config.toml
norm_eps = 1e-05
init = "normal"
weight_decay = 0.016
Each number is 50 + 10 x the weight over its row's rms, rounded and kept within 0 to 99. Layers, rows and columns count from 0. The size before them is the row's rms in percent of the matrix's.

# down: layer 4 MLP down (transposed), 1792x448, rms 0.046, rows 469-499, columns 0-111
# up: layer 4 MLP up, 1792x448, rms 0.094, rows 470-500, columns 0-111
down469 098:47 62 35 61 51 26 55 49 42 67 39 45 50 24 41 53 52 36 49 55 62 41 58 46 59 32 54 56 43 44 50 40 49 46 55 51 55 61 44 44 45 40 57 66 42 43 62 48 43 54 57 41 63 45 51 43 27 50 40 51 64 30 55 47 52 56 49 60 59 70 45 66 40 45 44 51 41 55 52 43 55 54 34 48 38 56 50 40 64 52 33 61 41 55 64 67 58 54 34 59 45 59 52 37 39 49 38 42 52 42 51 39
up470 106:51 66 66 36 58 33 50 36 48 41 55 51 60 51 42 53 52 60 42 46 43 53 61 66 45 61 71 62 48 70 45 45 75 41 55 61 47 40 32 49 51 50 66 33 42 60 59 52 48 58 61 51 49 61 57 40 35 40 54 46 69 61 54 46 47 67 61 33 36 48 44 36 46 56 36 26 47 43 39 58 50 61 50 52 53 41 62 38 43 65 38 50 43 52 56 67 59 48 37 50 45 57 52 42 65 42 62 43 52 55 52 62
down470 103:49 42 36 53 39 58 37 69 65 51 46 28 48 63 69 62 47 48 59 42 54 45 53 41 49 49 18 47 45 39 54 55 40 40 40 32 42 40 65 45 51 45 40 52 54 28 47 38 51 44 42 67 28 44 47 31 34 45 42 30 39 58 54 37 49 38 62 56 69 57 63 45 54 45 54 51 38 51 49 58 35 56 71 40 52 58 43 54 55 41 39 49 65 53 45 40 45 54 49 38 53 53 56 56 34 58 53 47 39 48 45 50
up471 099:47 50 39 79 36 51 58 50 56 74 35 59 48 51 44 46 37 42 46 29 74 57 61 51 48 64 42 48 61 57 45 30 43 60 65 63 47 61 47 48 56 60 37 44 39 41 59 60 59 50 33 44 50 39 53 59 49 45 23 42 44 43 41 53 53 55 35 50 52 46 56 62 44 59 39 64 54 65 37 56 52 45 42 53 58 44 52 57 47 63 65 62 51 45 43 42 53 57 51 57 55 46 33 60 55 49 44 47 53 30 50 44
down471 099:36 40 58 33 33 48 53 46 39 30 66 42 50 34 33 52 53 66 49 57 44 35 26 45 38 38 52 48 53 48 69 51 57 63 36 40 61 47 58 47 41 43 61 68 56 50 47 63 41 40 64 59 55 42 33 40 51 68 57 60 60 60 43 38 55 47 44 41 56 60 60 33 44 25 70 47 49 41 64 39 42 63 73 46 34 61 58 49 59 52 37 57 42 48 67 60 48 57 49 59 48 48 58 41 48 55 56 49 47 68 45 56
up472 098:52 51 35 57 51 36 77 48 51 42 50 56 51 61 65 53 40 33 54 42 55 58 51 49 56 62 57 52 51 53 70 52 49 54 30 51 32 62 56 40 41 58 71 32 52 44 69 52 46 71 49 54 35 45 52 52 42 73 45 58 37 52 66 63 41 41 71 56 58 34 50 49 54 30 35 46 49 70 57 52 64 64 74 31 39 40 66 58 62 67 59 46 54 55 72 54 38 52 50 47 51 44 51 49 40 43 65 43 44 56 35 57
down472 098:30 54 65 63 46 51 44 54 46 64 42 46 43 51 51 45 65 62 64 60 53 71 51 38 63 50 52 48 59 38 46 46 44 49 54 68 62 49 41 59 48 48 50 66 46 42 47 55 56 32 60 43 56 54 55 54 49 47 68 31 63 58 40 50 63 51 34 37 54 64 52 37 50 72 56 59 43 51 28 63 41 54 40 49 48 66 28 30 34 37 48 48 48 48 48 52 57 44 59 28 52 53 50 53 60 65 30 37 56 46 68 62
up473 102:48 47 36 43 54 44 49 29 58 60 50 55 48 54 55 55 56 47 44 53 41 55 37 44 46 65 60 58 47 67 58 57 51 71 38 55 59 64 60 62 49 38 55 47 52 51 54 56 46 56 54 39 43 48 48 40 42 60 68 33 57 46 45 28 60 59 43 36 50 45 42 34 34 57 30 48 46 38 67 55 58 30 50 58 52 47 44 34 61 43 35 65 31 49 35 48 54 66 35 46 57 49 54 63 55 61 44 38 43 50 43 72
down473 100:52 51 57 64 62 42 46 60 49 60 47 29 52 44 51 56 54 54 52 45 63 52 68 50 69 46 39 45 41 59 54 33 35 41 36 59 37 50 37 37 64 49 52 54 34 51 48 44 48 51 50 46 75 42 35 43 59 48 43 59 52 46 44 69 28 51 65 33 53 61 49 61 66 62 63 51 66 64 43 39 48 65 48 31 39 52 51 58 58 43 40 43 69 61 68 49 51 40 66 45 39 60 39 31 50 52 60 35 49 52 52 33
up474 104:43 47 43 57 42 50 33 50 45 50 67 54 31 60 56 37 40 38 33 36 53 56 55 47 58 46 62 65 41 42 63 42 38 57 38 39 34 43 72 50 61 54 41 57 57 49 51 48 60 58 45 51 69 33 48 49 60 26 52 51 52 58 41 26 65 48 25 58 38 58 56 53 31 51 55 57 46 44 64 57 21 40 42 45 45 65 46 57 66 57 44 62 40 77 49 54 48 61 52 59 56 51 44 37 57 42 57 58 48 41 50 57
down474 102:44 41 34 42 45 38 42 53 61 54 39 56 52 52 66 49 42 56 73 53 51 39 50 58 59 48 49 37 53 38 39 61 68 46 55 41 70 44 65 50 60 51 53 54 56 48 38 53 57 44 61 48 65 51 47 52 34 66 44 47 27 58 36 47 36 67 71 28 55 36 50 62 56 46 49 52 69 45 31 37 64 76 58 58 59 50 41 41 38 45 47 45 45 31 49 45 40 43 44 33 36 46 47 56 61 45 38 40 57 43 58 64
up475 102:63 57 60 39 29 58 29 42 48 66 56 61 46 61 41 61 44 59 56 49 42 62 37 48 40 53 20 51 41 50 77 58 58 55 47 60 42 47 44 52 75 54 47 58 57 52 58 39 50 44 52 45 47 43 54 37 50 60 41 35 61 59 55 46 48 44 59 54 39 66 68 58 29 73 60 53 38 38 65 59 42 62 52 47 42 54 47 31 61 45 47 61 48 46 46 41 52 61 55 44 43 57 48 59 44 45 48 64 57 53 49 70
down475 101:42 56 40 62 59 68 48 54 65 45 44 50 54 59 37 41 50 37 50 51 46 26 52 52 51 54 59 58 53 75 44 50 45 37 46 53 55 43 67 52 43 53 66 45 56 61 54 68 46 54 42 60 52 40 39 66 50 60 67 58 48 53 43 52 52 61 64 54 44 47 61 53 35 55 62 51 35 58 36 48 46 60 52 58 49 58 64 42 51 48 38 53 61 55 53 58 53 56 67 47 51 49 63 51 60 39 46 52 67 46 60 46
up476 098:48 38 47 45 41 55 54 59 52 55 45 55 29 57 57 52 28 46 33 41 41 34 44 34 49 45 55 62 52 56 55 58 38 45 48 52 48 43 69 40 45 53 48 66 32 43 43 39 33 28 50 51 49 47 32 40 61 57 38 42 47 40 32 42 40 33 47 60 61 50 62 44 41 49 54 56 51 47 29 54 45 59 55 58 61 41 55 40 37 42 35 57 39 59 60 32 57 57 57 55 59 60 53 50 38 41 44 44 32 62 41 35
down476 098:37 59 46 42 53 45 38 39 57 46 61 32 60 50 53 39 67 62 76 37 56 57 59 62 35 48 25 44 49 61 58 57 68 35 51 46 67 53 38 58 50 27 55 43 50 65 56 55 55 60 43 40 53 56 56 78 47 52 60 56 55 59 61 48 68 61 65 46 48 37 44 57 49 49 36 45 52 47 48 42 67 19 40 55 50 54 33 61 60 42 53 46 53 51 54 58 47 48 60 47 57 38 62 46 56 50 54 56 51 25 43 49
up477 099:39 49 38 36 72 64 64 53 47 57 69 49 45 38 36 38 43 64 65 65 63 53 50 55 74 41 45 42 44 49 28 54 41 69 43 59 49 47 31 48 66 40 45 45 46 54 43 58 68 47 54 45 34 55 46 43 45 38 58 55 63 60 58 63 48 48 50 51 68 54 61 32 47 30 51 68 48 31 47 56 55 67 52 47 37 47 44 47 47 47 28 73 51 51 37 51 50 65 47 37 55 37 50 49 59 77 47 45 36 50 44 42
down477 096:55 54 53 60 63 42 55 36 51 61 56 55 54 47 43 31 47 29 50 51 28 65 51 63 38 37 44 38 63 49 56 49 56 36 58 31 62 55 67 49 50 59 54 40 41 51 49 63 66 72 32 58 54 59 61 39 56 40 31 59 41 57 64 43 35 63 39 33 56 58 30 41 49 51 75 33 65 36 47 50 48 49 61 49 52 51 50 51 46 55 65 52 43 68 60 56 49 47 41 56 31 65 64 60 53 32 63 61 68 57 54 49
up478 101:60 58 50 47 41 56 48 66 63 62 55 50 66 29 49 57 56 37 59 47 54 46 56 65 58 66 41 47 59 44 43 50 54 43 49 49 39 37 36 48 36 58 52 43 46 50 57 63 73 24 33 43 52 24 70 28 58 46 37 59 47 71 42 36 44 45 63 64 47 61 53 45 41 42 51 42 50 50 54 54 42 57 47 63 48 38 48 51 55 53 54 47 69 63 37 57 49 57 45 44 62 52 48 54 49 63 40 39 59 44 50 59
down478 099:51 52 58 41 57 47 52 22 39 33 54 34 45 65 55 33 39 54 51 55 47 62 60 51 61 44 57 51 42 54 47 52 54 51 52 61 53 49 59 51 61 50 52 56 47 49 43 45 57 61 50 49 52 59 36 74 44 45 65 46 46 37 43 50 55 48 26 48 47 45 51 53 44 82 54 39 47 36 47 56 36 58 56 62 44 57 43 50 23 53 27 63 45 35 58 44 55 34 43 46 34 64 55 39 64 30 49 61 53 62 62 49
up479 100:44 46 54 39 48 52 49 33 55 52 57 47 51 46 54 27 71 37 46 56 49 49 46 48 44 48 49 48 57 56 63 58 47 27 27 51 60 38 65 62 52 59 40 40 55 30 52 70 55 41 50 60 48 46 42 53 41 59 35 37 52 36 69 68 57 40 40 60 46 29 44 36 47 48 43 60 40 44 30 47 59 64 75 74 42 47 50 54 58 41 52 84 50 51 54 36 54 54 48 62 63 51 49 67 37 47 43 46 49 50 41 42
down479 098:59 54 54 56 36 37 56 72 42 54 46 53 41 58 51 55 44 29 53 70 50 45 33 54 54 57 51 50 52 51 42 53 53 55 53 42 51 82 59 52 46 59 41 51 52 49 45 37 64 57 65 44 42 62 49 39 37 34 59 55 40 55 54 44 27 42 52 47 54 54 38 48 63 60 63 52 58 55 49 53 31 20 42 48 59 58 48 61 49 56 44 58 50 52 43 57 49 46 51 51 68 54 56 54 56 45 46 56 40 42 52 56
up480 096:54 35 53 57 52 20 47 48 61 52 40 45 60 60 53 42 17 65 40 63 49 47 51 47 55 32 55 62 51 67 41 55 44 48 26 39 61 45 69 39 54 41 44 46 42 54 39 50 42 50 56 68 48 55 33 47 47 48 53 44 66 58 50 50 52 46 52 66 43 55 64 57 71 57 58 32 36 71 43 29 41 62 39 37 52 46 50 47 52 40 61 48 45 45 29 48 35 58 44 44 42 42 70 66 65 67 39 35 44 35 51 58
down480 096:50 61 42 67 49 61 43 45 44 44 49 42 53 34 40 51 54 49 61 48 54 62 47 53 61 43 46 35 40 52 47 63 49 30 61 63 50 48 50 47 49 65 70 54 38 54 55 61 55 52 47 40 56 45 64 49 33 54 51 49 53 34 57 65 39 36 70 55 49 43 41 47 32 39 43 65 52 40 54 57 81 64 63 47 47 45 50 42 66 63 50 43 55 41 58 49 35 41 59 52 78 35 47 58 45 36 39 50 64 45 50 61
up481 101:31 45 78 54 52 53 43 40 49 53 62 63 62 45 56 53 49 39 34 34 55 57 56 35 41 37 60 35 54 55 41 65 37 44 48 53 51 60 70 59 55 55 45 69 36 40 56 40 46 56 51 47 43 43 41 32 63 51 51 35 48 43 52 61 57 55 60 46 45 39 33 53 43 41 43 63 53 46 52 57 56 46 48 43 42 48 53 73 65 54 40 49 46 47 67 51 50 59 62 48 35 69 49 56 55 47 67 57 63 50 55 42
down481 094:70 56 44 56 53 60 52 62 53 44 45 52 40 55 31 26 49 54 53 60 56 56 49 42 69 61 54 65 48 20 40 51 39 64 49 48 40 44 57 40 46 44 42 46 55 44 49 63 43 60 59 60 61 38 49 60 50 33 60 42 43 56 43 40 59 27 56 53 51 52 68 53 66 55 45 50 51 51 49 48 34 68 61 48 34 65 41 40 45 68 26 62 62 57 52 56 50 68 26 53 44 40 51 34 32 73 32 44 52 37 49 60
up482 101:48 50 50 55 56 33 61 52 66 50 35 41 56 53 51 51 23 40 58 50 23 44 39 47 48 52 66 48 45 57 37 63 45 50 20 50 60 38 39 51 52 36 53 36 55 46 50 31 51 43 55 55 48 48 46 47 58 61 57 72 57 42 67 57 68 43 63 52 47 61 51 46 47 57 56 51 34 50 53 61 55 48 50 40 54 55 46 46 41 37 38 31 58 50 51 63 47 69 36 66 37 52 80 39 57 64 47 40 44 59 53 44
down482 102:59 44 59 51 50 48 46 59 32 50 64 30 42 41 53 57 58 63 52 67 67 60 67 45 50 33 32 54 42 49 56 46 67 51 47 37 57 39 72 46 56 60 50 62 39 50 47 49 58 57 58 64 52 58 38 35 57 43 46 55 54 60 46 57 40 44 46 40 47 26 53 37 50 29 46 43 58 51 58 50 31 61 54 53 68 34 55 54 46 54 48 65 45 46 69 43 51 44 47 57 52 53 38 48 68 57 46 54 46 48 48 55
up483 102:53 62 53 56 71 51 71 53 69 43 44 43 56 52 52 44 47 59 35 60 44 40 53 44 39 34 38 50 44 40 66 49 48 51 44 60 79 52 48 55 32 54 33 76 50 44 30 52 51 38 46 37 67 35 37 44 42 49 46 36 43 49 60 45 58 50 82 38 51 42 39 55 44 45 46 67 52 48 48 51 47 68 61 70 45 46 39 42 43 52 39 42 39 43 43 49 53 57 42 54 53 57 54 17 47 55 34 59 23 46 50 57
down483 102:51 48 50 39 56 74 39 36 46 51 33 54 59 46 48 63 45 45 55 40 71 62 37 60 44 40 62 54 57 72 49 48 70 52 67 46 47 53 39 55 52 39 61 52 60 52 56 46 54 56 73 60 58 62 53 57 64 62 44 43 42 75 50 72 47 58 37 51 50 59 53 44 54 66 51 47 37 62 40 50 28 47 69 31 56 37 51 47 59 43 47 53 52 56 52 57 36 39 56 46 40 37 52 65 55 74 51 51 75 51 47 61
up484 097:69 54 38 57 60 36 45 41 50 42 62 46 56 39 52 44 48 52 64 50 51 55 45 36 43 60 44 52 56 61 40 43 38 49 50 56 49 60 49 52 60 48 36 53 36 55 54 37 44 43 49 62 55 56 69 52 68 64 56 25 44 61 45 49 46 68 68 52 61 59 60 56 55 57 48 49 47 41 57 53 59 53 48 32 45 44 61 49 58 48 36 57 57 42 47 43 44 37 43 25 56 48 55 55 50 47 60 37 56 64 43 36
down484 100:44 45 64 31 46 50 56 46 63 62 45 67 68 59 52 55 58 43 51 48 56 45 50 58 55 49 47 52 57 50 57 51 47 45 71 53 49 63 52 42 43 43 61 34 55 38 47 69 56 55 44 53 52 67 57 46 39 52 43 72 69 43 65 44 55 50 28 51 38 32 52 41 45 39 52 47 57 50 43 53 39 50 54 73 52 53 49 44 47 45 60 43 52 69 42 50 56 60 63 62 47 44 50 35 49 37 47 49 57 55 43 64
up485 100:47 41 56 54 55 34 34 60 56 42 49 48 60 56 70 62 31 58 49 67 57 43 51 55 55 31 47 44 40 51 55 29 53 58 50 50 46 42 54 60 48 35 60 80 64 48 36 53 59 48 67 57 56 56 51 38 43 49 62 49 60 49 46 39 40 39 51 35 57 40 48 43 52 30 42 53 43 49 47 38 52 51 56 51 32 39 48 70 40 50 60 47 63 46 54 66 48 43 67 57 45 61 44 58 66 41 56 57 44 24 56 55
down485 103:43 33 48 52 45 44 47 51 30 51 52 57 50 60 56 51 64 37 60 33 43 60 49 62 53 56 54 52 72 49 58 55 52 51 38 37 57 37 33 56 62 49 42 36 58 60 55 54 46 55 49 39 33 47 52 52 58 49 46 49 54 32 47 58 50 34 62 64 57 57 67 36 49 62 58 60 40 50 76 55 59 35 51 38 53 65 46 38 57 64 59 62 36 62 55 43 58 45 61 49 60 58 52 53 37 53 39 55 64 58 40 60
up486 108:55 34 43 55 50 46 54 57 36 59 42 53 51 47 53 49 44 46 47 37 46 42 46 59 51 45 52 44 56 60 45 48 53 51 63 46 60 51 38 44 23 54 62 64 63 63 62 48 44 78 66 36 37 55 44 51 55 26 67 49 45 45 56 64 43 64 58 53 44 24 39 49 31 54 47 51 68 47 53 34 44 60 39 46 56 52 58 41 47 62 53 43 46 44 64 49 40 56 34 61 63 60 49 63 55 57 46 54 45 63 54 58
down486 103:59 58 60 52 38 46 63 73 59 40 53 57 53 67 58 61 53 53 49 49 48 45 44 51 61 42 45 64 65 45 40 49 55 50 61 44 45 62 47 51 51 58 56 36 63 43 57 56 52 37 37 77 59 42 45 40 55 59 42 47 55 73 56 54 67 53 38 60 68 50 63 55 56 49 39 57 72 53 45 43 41 35 64 52 50 52 30 52 27 33 45 34 62 66 36 58 56 41 67 65 51 30 51 43 58 62 55 53 67 47 58 41
up487 098:42 71 71 59 36 54 70 42 29 48 53 67 45 62 46 55 52 34 45 46 29 56 55 44 33 45 45 49 56 61 51 46 72 67 49 41 42 39 47 57 54 51 53 40 62 35 37 52 42 62 67 45 40 45 66 60 53 45 22 49 64 32 25 44 45 58 41 69 70 53 56 56 25 56 51 59 64 42 58 42 64 48 37 31 46 47 43 49 41 46 31 55 56 66 46 50 32 54 66 35 62 46 50 56 46 32 53 48 53 39 48 57
down487 103:48 49 28 46 60 51 32 52 64 55 39 38 57 44 57 46 36 40 64 56 43 29 57 53 59 57 52 47 47 35 44 56 41 31 50 42 56 47 54 51 42 59 70 59 64 71 44 55 44 41 49 43 43 49 37 42 34 57 72 46 39 77 67 65 53 46 50 51 57 55 59 33 49 39 56 38 35 44 52 64 61 48 67 57 49 42 59 52 56 48 46 45 58 43 46 49 62 41 40 39 52 63 52 60 39 48 38 77 64 48 75 55
up488 096:46 32 63 50 46 40 58 64 52 39 38 42 56 71 53 33 41 43 46 51 38 56 55 52 47 39 48 58 50 48 36 27 42 69 51 57 26 45 43 55 49 47 29 30 41 56 56 33 63 47 37 35 50 56 41 57 54 38 42 60 44 38 35 48 40 53 55 64 36 44 34 41 50 37 53 55 64 57 52 72 56 45 48 60 31 67 37 53 49 60 45 43 43 40 54 44 50 48 65 33 53 43 51 24 31 55 66 51 67 46 53 41
down488 095:46 65 53 49 39 45 35 25 74 54 44 42 45 53 42 52 59 70 51 69 50 35 37 33 53 55 47 47 56 49 43 54 66 44 61 37 59 65 45 63 54 51 69 53 65 44 46 78 54 55 65 59 51 47 48 55 39 53 48 55 45 56 41 60 66 38 69 39 72 59 50 58 56 55 42 46 46 42 61 21 62 52 48 42 58 47 60 45 54 54 52 50 69 80 50 50 59 39 60 72 60 46 47 46 63 43 44 51 49 71 63 61
up489 097:52 51 42 57 61 74 51 63 36 36 49 26 47 53 55 41 50 60 71 44 52 51 49 59 53 32 43 62 41 42 55 45 52 56 56 65 41 43 37 67 49 61 57 71 51 55 46 55 39 58 51 44 48 30 49 61 47 48 30 46 62 44 38 41 42 71 40 42 50 34 37 59 65 56 47 43 64 52 45 48 49 44 32 45 44 52 52 48 52 46 37 40 43 53 47 49 59 46 45 53 53 54 47 64 52 46 49 66 46 40 44 51
down489 100:60 51 46 60 45 48 51 15 55 54 52 56 75 60 58 47 43 50 57 50 48 54 48 50 32 62 46 51 84 59 19 55 53 45 53 54 60 43 56 38 75 50 48 63 42 45 60 49 54 28 38 54 55 52 36 52 53 49 50 62 35 70 44 49 52 66 67 66 51 60 49 36 42 48 40 64 62 42 75 42 39 40 55 47 58 48 39 59 36 57 66 53 66 65 53 60 52 62 41 62 53 69 70 54 49 59 38 49 60 57 37 50
up490 103:49 29 62 62 35 38 46 54 47 38 47 45 41 41 57 46 35 56 65 45 66 47 57 48 54 43 37 43 58 37 34 45 48 51 44 42 53 37 49 43 46 26 54 56 53 51 67 57 53 54 64 68 39 46 48 72 38 77 49 46 51 41 30 58 53 63 47 41 70 51 52 43 42 60 61 50 63 37 55 46 47 61 67 55 49 46 74 52 65 63 50 46 48 77 63 51 56 50 61 61 55 40 41 56 48 44 55 52 50 44 51 38
down490 107:59 50 37 47 46 50 36 69 52 46 63 45 67 61 42 41 59 47 56 44 54 58 34 41 41 49 65 42 52 62 52 38 50 46 64 50 51 59 47 45 38 63 56 59 33 41 63 39 47 55 43 44 33 57 65 37 69 39 42 56 52 50 35 41 48 54 49 52 37 38 53 50 53 62 52 47 50 54 55 51 57 56 47 38 43 63 42 39 65 45 71 51 67 45 40 53 56 16 52 32 30 52 59 46 46 40 40 50 44 55 57 48
up491 098:63 59 30 54 55 52 60 73 48 55 57 46 45 40 62 56 52 61 59 39 47 61 59 62 56 30 54 40 64 47 58 33 57 45 30 53 43 55 64 57 57 55 52 54 25 40 51 49 67 62 44 49 43 54 57 55 40 44 47 36 58 37 38 40 55 59 75 45 43 52 36 63 60 45 57 50 59 61 52 38 50 57 41 48 45 52 48 47 48 44 45 52 56 65 60 41 53 56 48 42 47 49 42 28 48 55 50 62 59 51 53 46
down491 105:50 56 52 46 56 51 47 44 59 47 45 48 48 54 47 47 55 52 39 62 47 49 31 39 61 46 43 35 45 73 50 42 44 46 59 44 58 55 51 49 52 39 52 52 64 62 57 54 44 45 50 44 69 50 43 59 36 45 38 49 45 56 39 48 35 34 62 50 47 45 36 34 40 51 51 41 48 41 31 55 55 48 66 45 41 59 53 33 49 46 47 56 74 58 46 61 29 47 30 58 41 59 32 43 43 53 25 26 46 42 54 31
up492 111:60 50 35 49 42 53 61 43 41 59 54 42 29 61 54 34 62 66 34 34 52 49 67 64 48 55 39 46 55 45 56 57 45 56 58 36 52 47 47 52 57 44 67 50 42 64 40 53 54 54 40 52 34 59 64 44 54 50 52 50 60 54 67 41 51 52 60 54 59 62 78 73 27 38 29 55 53 52 44 40 37 52 54 47 65 50 47 41 50 47 38 50 57 51 52 30 49 60 46 44 50 47 47 50 35 70 66 54 44 69 42 33
down492 105:40 42 63 39 36 45 52 58 34 60 51 60 59 54 47 56 35 48 60 40 56 50 36 49 54 42 51 64 51 59 41 66 56 26 35 49 68 54 64 39 52 60 38 56 47 64 52 57 39 59 50 48 30 39 51 35 43 62 58 57 49 50 57 67 54 60 53 56 61 46 44 50 54 42 43 46 69 46 58 45 53 55 42 52 41 49 58 44 40 57 53 46 52 54 52 63 45 50 68 46 62 54 51 45 30 48 38 51 43 49 52 46
up493 101:65 42 35 44 39 62 36 57 38 35 48 54 56 52 56 48 55 50 52 50 51 47 51 38 46 48 54 48 48 47 36 49 62 50 36 62 58 56 44 50 60 55 66 61 43 44 43 37 58 53 37 53 49 32 48 58 43 58 70 48 57 64 64 41 44 53 62 50 44 43 75 50 53 39 36 61 46 54 51 56 46 40 62 59 60 44 50 62 46 39 35 28 49 60 50 57 65 45 46 70 59 47 34 57 75 44 53 52 61 52 58 50
down493 102:34 64 47 53 47 46 58 59 55 40 39 58 29 34 48 57 56 51 39 75 53 53 52 63 47 42 55 51 59 58 50 48 41 61 67 33 26 43 49 38 52 51 34 56 34 54 34 57 37 49 48 47 49 40 56 49 69 36 41 64 40 56 44 54 52 49 39 58 31 57 49 70 44 41 61 56 44 58 48 50 50 56 45 50 45 60 50 51 54 66 49 56 46 64 54 53 48 50 49 27 47 45 70 49 47 33 29 59 49 56 34 43
up494 094:56 30 59 48 57 37 40 53 43 45 43 51 43 49 47 31 56 72 54 43 52 58 39 55 43 40 25 45 50 34 55 51 57 54 46 40 37 37 50 34 54 56 47 29 51 63 42 49 56 52 46 50 52 37 44 53 31 63 55 63 38 34 54 64 55 49 34 57 51 48 55 51 43 60 55 49 38 42 43 42 62 49 48 51 58 52 59 57 57 46 58 53 63 55 59 50 37 37 53 52 46 26 51 64 68 49 51 29 49 47 44 65
down494 093:36 72 32 59 36 53 63 42 60 56 47 41 40 41 54 71 39 60 50 54 48 57 69 49 56 67 57 66 41 45 39 44 39 60 46 51 48 52 46 69 49 43 51 71 51 44 46 37 49 50 51 41 53 71 45 69 60 47 52 46 39 59 42 46 46 56 60 38 23 59 41 44 61 41 44 55 47 43 65 43 64 58 49 69 49 49 31 59 41 48 60 41 38 45 49 53 57 51 61 57 54 54 56 42 49 48 65 65 40 64 62 48
up495 097:51 60 44 63 56 45 49 36 50 53 54 60 46 55 52 26 26 59 58 48 28 20 45 47 49 60 57 59 33 53 59 61 52 65 49 60 31 53 59 61 41 33 56 40 39 55 71 26 44 69 48 40 32 48 45 43 60 70 60 53 53 50 57 34 45 63 39 69 55 58 45 52 48 48 54 48 32 55 50 51 44 52 43 59 50 58 45 46 48 37 36 57 55 54 51 42 52 50 52 53 57 61 52 45 53 37 46 50 64 67 41 58
down495 096:55 45 35 34 54 61 63 71 59 43 66 40 37 80 37 62 68 43 69 53 68 53 49 37 48 42 46 52 49 57 56 41 34 45 47 60 56 45 62 43 49 54 52 64 52 50 40 72 47 55 41 48 56 40 44 72 49 53 43 50 54 55 44 51 63 41 53 39 56 49 45 49 52 63 45 51 54 32 51 60 51 39 57 64 47 46 45 35 50 48 61 51 55 46 50 34 61 41 54 48 36 50 60 53 56 57 50 49 51 58 67 31
up496 101:63 49 60 44 46 57 38 58 39 31 59 46 61 55 47 36 47 54 43 58 55 50 52 28 44 63 49 41 48 34 40 56 24 64 48 57 51 55 46 57 43 46 52 33 61 59 66 34 48 48 39 62 43 53 21 51 49 38 44 62 56 51 55 52 40 68 58 40 41 30 60 56 30 44 65 33 39 37 58 43 45 52 46 41 46 45 43 42 70 46 49 26 42 48 49 46 52 47 29 53 48 75 52 46 25 69 39 61 53 44 50 54
down496 100:48 46 54 38 59 48 56 47 42 48 47 50 48 48 51 54 55 50 50 65 57 48 23 72 48 65 33 67 55 65 45 47 59 45 49 58 62 37 55 46 64 45 58 56 44 38 52 46 42 36 60 49 44 48 50 41 53 53 48 30 46 58 51 47 57 48 79 43 34 45 59 58 52 55 43 48 53 43 34 38 54 52 36 51 35 38 53 57 58 60 60 63 58 58 52 45 27 37 33 36 50 30 52 50 59 39 48 62 40 49 55 56
up497 100:54 32 59 44 55 65 55 54 42 35 36 57 63 51 53 40 44 46 69 61 45 49 55 47 58 63 14 35 44 60 39 49 57 42 49 61 49 46 57 60 52 48 55 71 55 45 46 36 49 64 52 38 39 40 46 48 55 51 57 34 57 49 48 45 43 32 60 54 49 31 73 44 46 43 51 47 49 66 34 42 47 68 51 52 34 42 57 52 59 62 68 41 56 43 66 46 52 45 40 34 49 51 74 54 55 58 54 51 73 40 61 48
down497 098:56 65 55 46 54 34 35 32 33 60 69 52 39 56 45 55 69 40 67 35 61 54 54 43 60 44 67 61 50 57 57 44 49 57 57 46 50 44 52 38 46 35 62 59 45 44 55 69 58 57 39 66 67 42 51 41 54 64 50 58 45 52 46 51 59 34 49 44 55 65 47 45 50 76 61 58 51 35 51 64 52 43 46 46 48 54 53 64 72 58 56 56 32 48 27 40 41 59 55 51 41 44 49 56 41 49 54 50 37 74 44 44
up498 101:46 57 78 70 58 37 54 59 57 48 60 59 41 44 46 39 57 48 52 64 59 49 49 36 58 44 56 46 50 42 57 52 47 36 51 40 50 60 35 55 45 49 36 38 63 66 67 58 58 52 40 46 40 48 47 47 54 35 68 46 54 52 55 46 50 38 70 66 65 17 37 22 41 39 44 51 51 43 51 47 53 50 58 68 46 53 62 50 61 38 41 55 43 52 40 53 38 63 57 64 47 56 37 51 55 46 60 41 40 48 50 41
down498 097:54 61 41 52 38 60 65 32 41 43 44 27 54 50 59 34 54 61 45 41 37 58 36 43 44 48 53 45 50 60 60 27 46 47 44 42 47 38 55 42 51 58 54 63 46 35 46 49 50 42 49 61 66 53 57 43 52 70 33 54 47 41 42 42 55 47 48 29 57 72 59 58 44 51 46 34 45 58 59 66 47 61 42 53 56 45 28 52 43 49 50 49 50 47 61 53 48 38 45 38 59 57 48 58 43 42 28 39 51 56 44 49
up499 100:44 36 44 43 60 55 57 39 52 54 45 58 65 46 57 46 60 35 52 37 45 56 44 53 48 59 55 55 49 53 37 60 39 41 71 52 50 40 53 67 62 19 62 47 48 59 56 48 41 45 43 57 46 53 58 54 52 64 48 43 40 45 78 51 41 36 76 37 48 54 60 51 50 50 44 62 54 51 49 45 60 74 47 42 46 41 54 40 61 56 64 53 52 63 54 65 43 64 46 58 47 67 41 46 55 41 52 46 53 57 44 41
down499 098:61 55 44 60 61 58 47 57 56 60 36 41 48 42 41 65 55 57 49 58 51 37 55 51 37 39 51 34 46 47 61 48 53 52 39 56 54 53 59 50 36 75 62 54 51 46 51 40 52 52 55 51 52 45 51 35 46 38 48 43 63 66 39 53 41 47 34 64 56 62 36 53 53 46 62 46 35 38 41 54 57 50 67 44 60 46 43 58 36 56 34 42 50 40 50 51 37 44 45 52 48 44 53 53 48 63 57 51 45 47 57 38
up500 102:44 47 38 51 53 57 59 48 51 57 39 32 56 58 50 51 51 47 32 39 43 54 53 64 41 49 49 49 40 41 49 54 52 50 60 39 45 54 52 51 34 51 52 52 54 49 47 45 62 45 49 41 42 42 48 68 44 64 41 44 51 58 39 46 46 66 42 49 61 62 43 60 51 41 53 54 40 33 33 48 62 54 48 44 41 60 45 40 45 50 40 51 40 35 33 48 36 32 25 38 47 51 47 39 45 40 32 54 44 59 34 50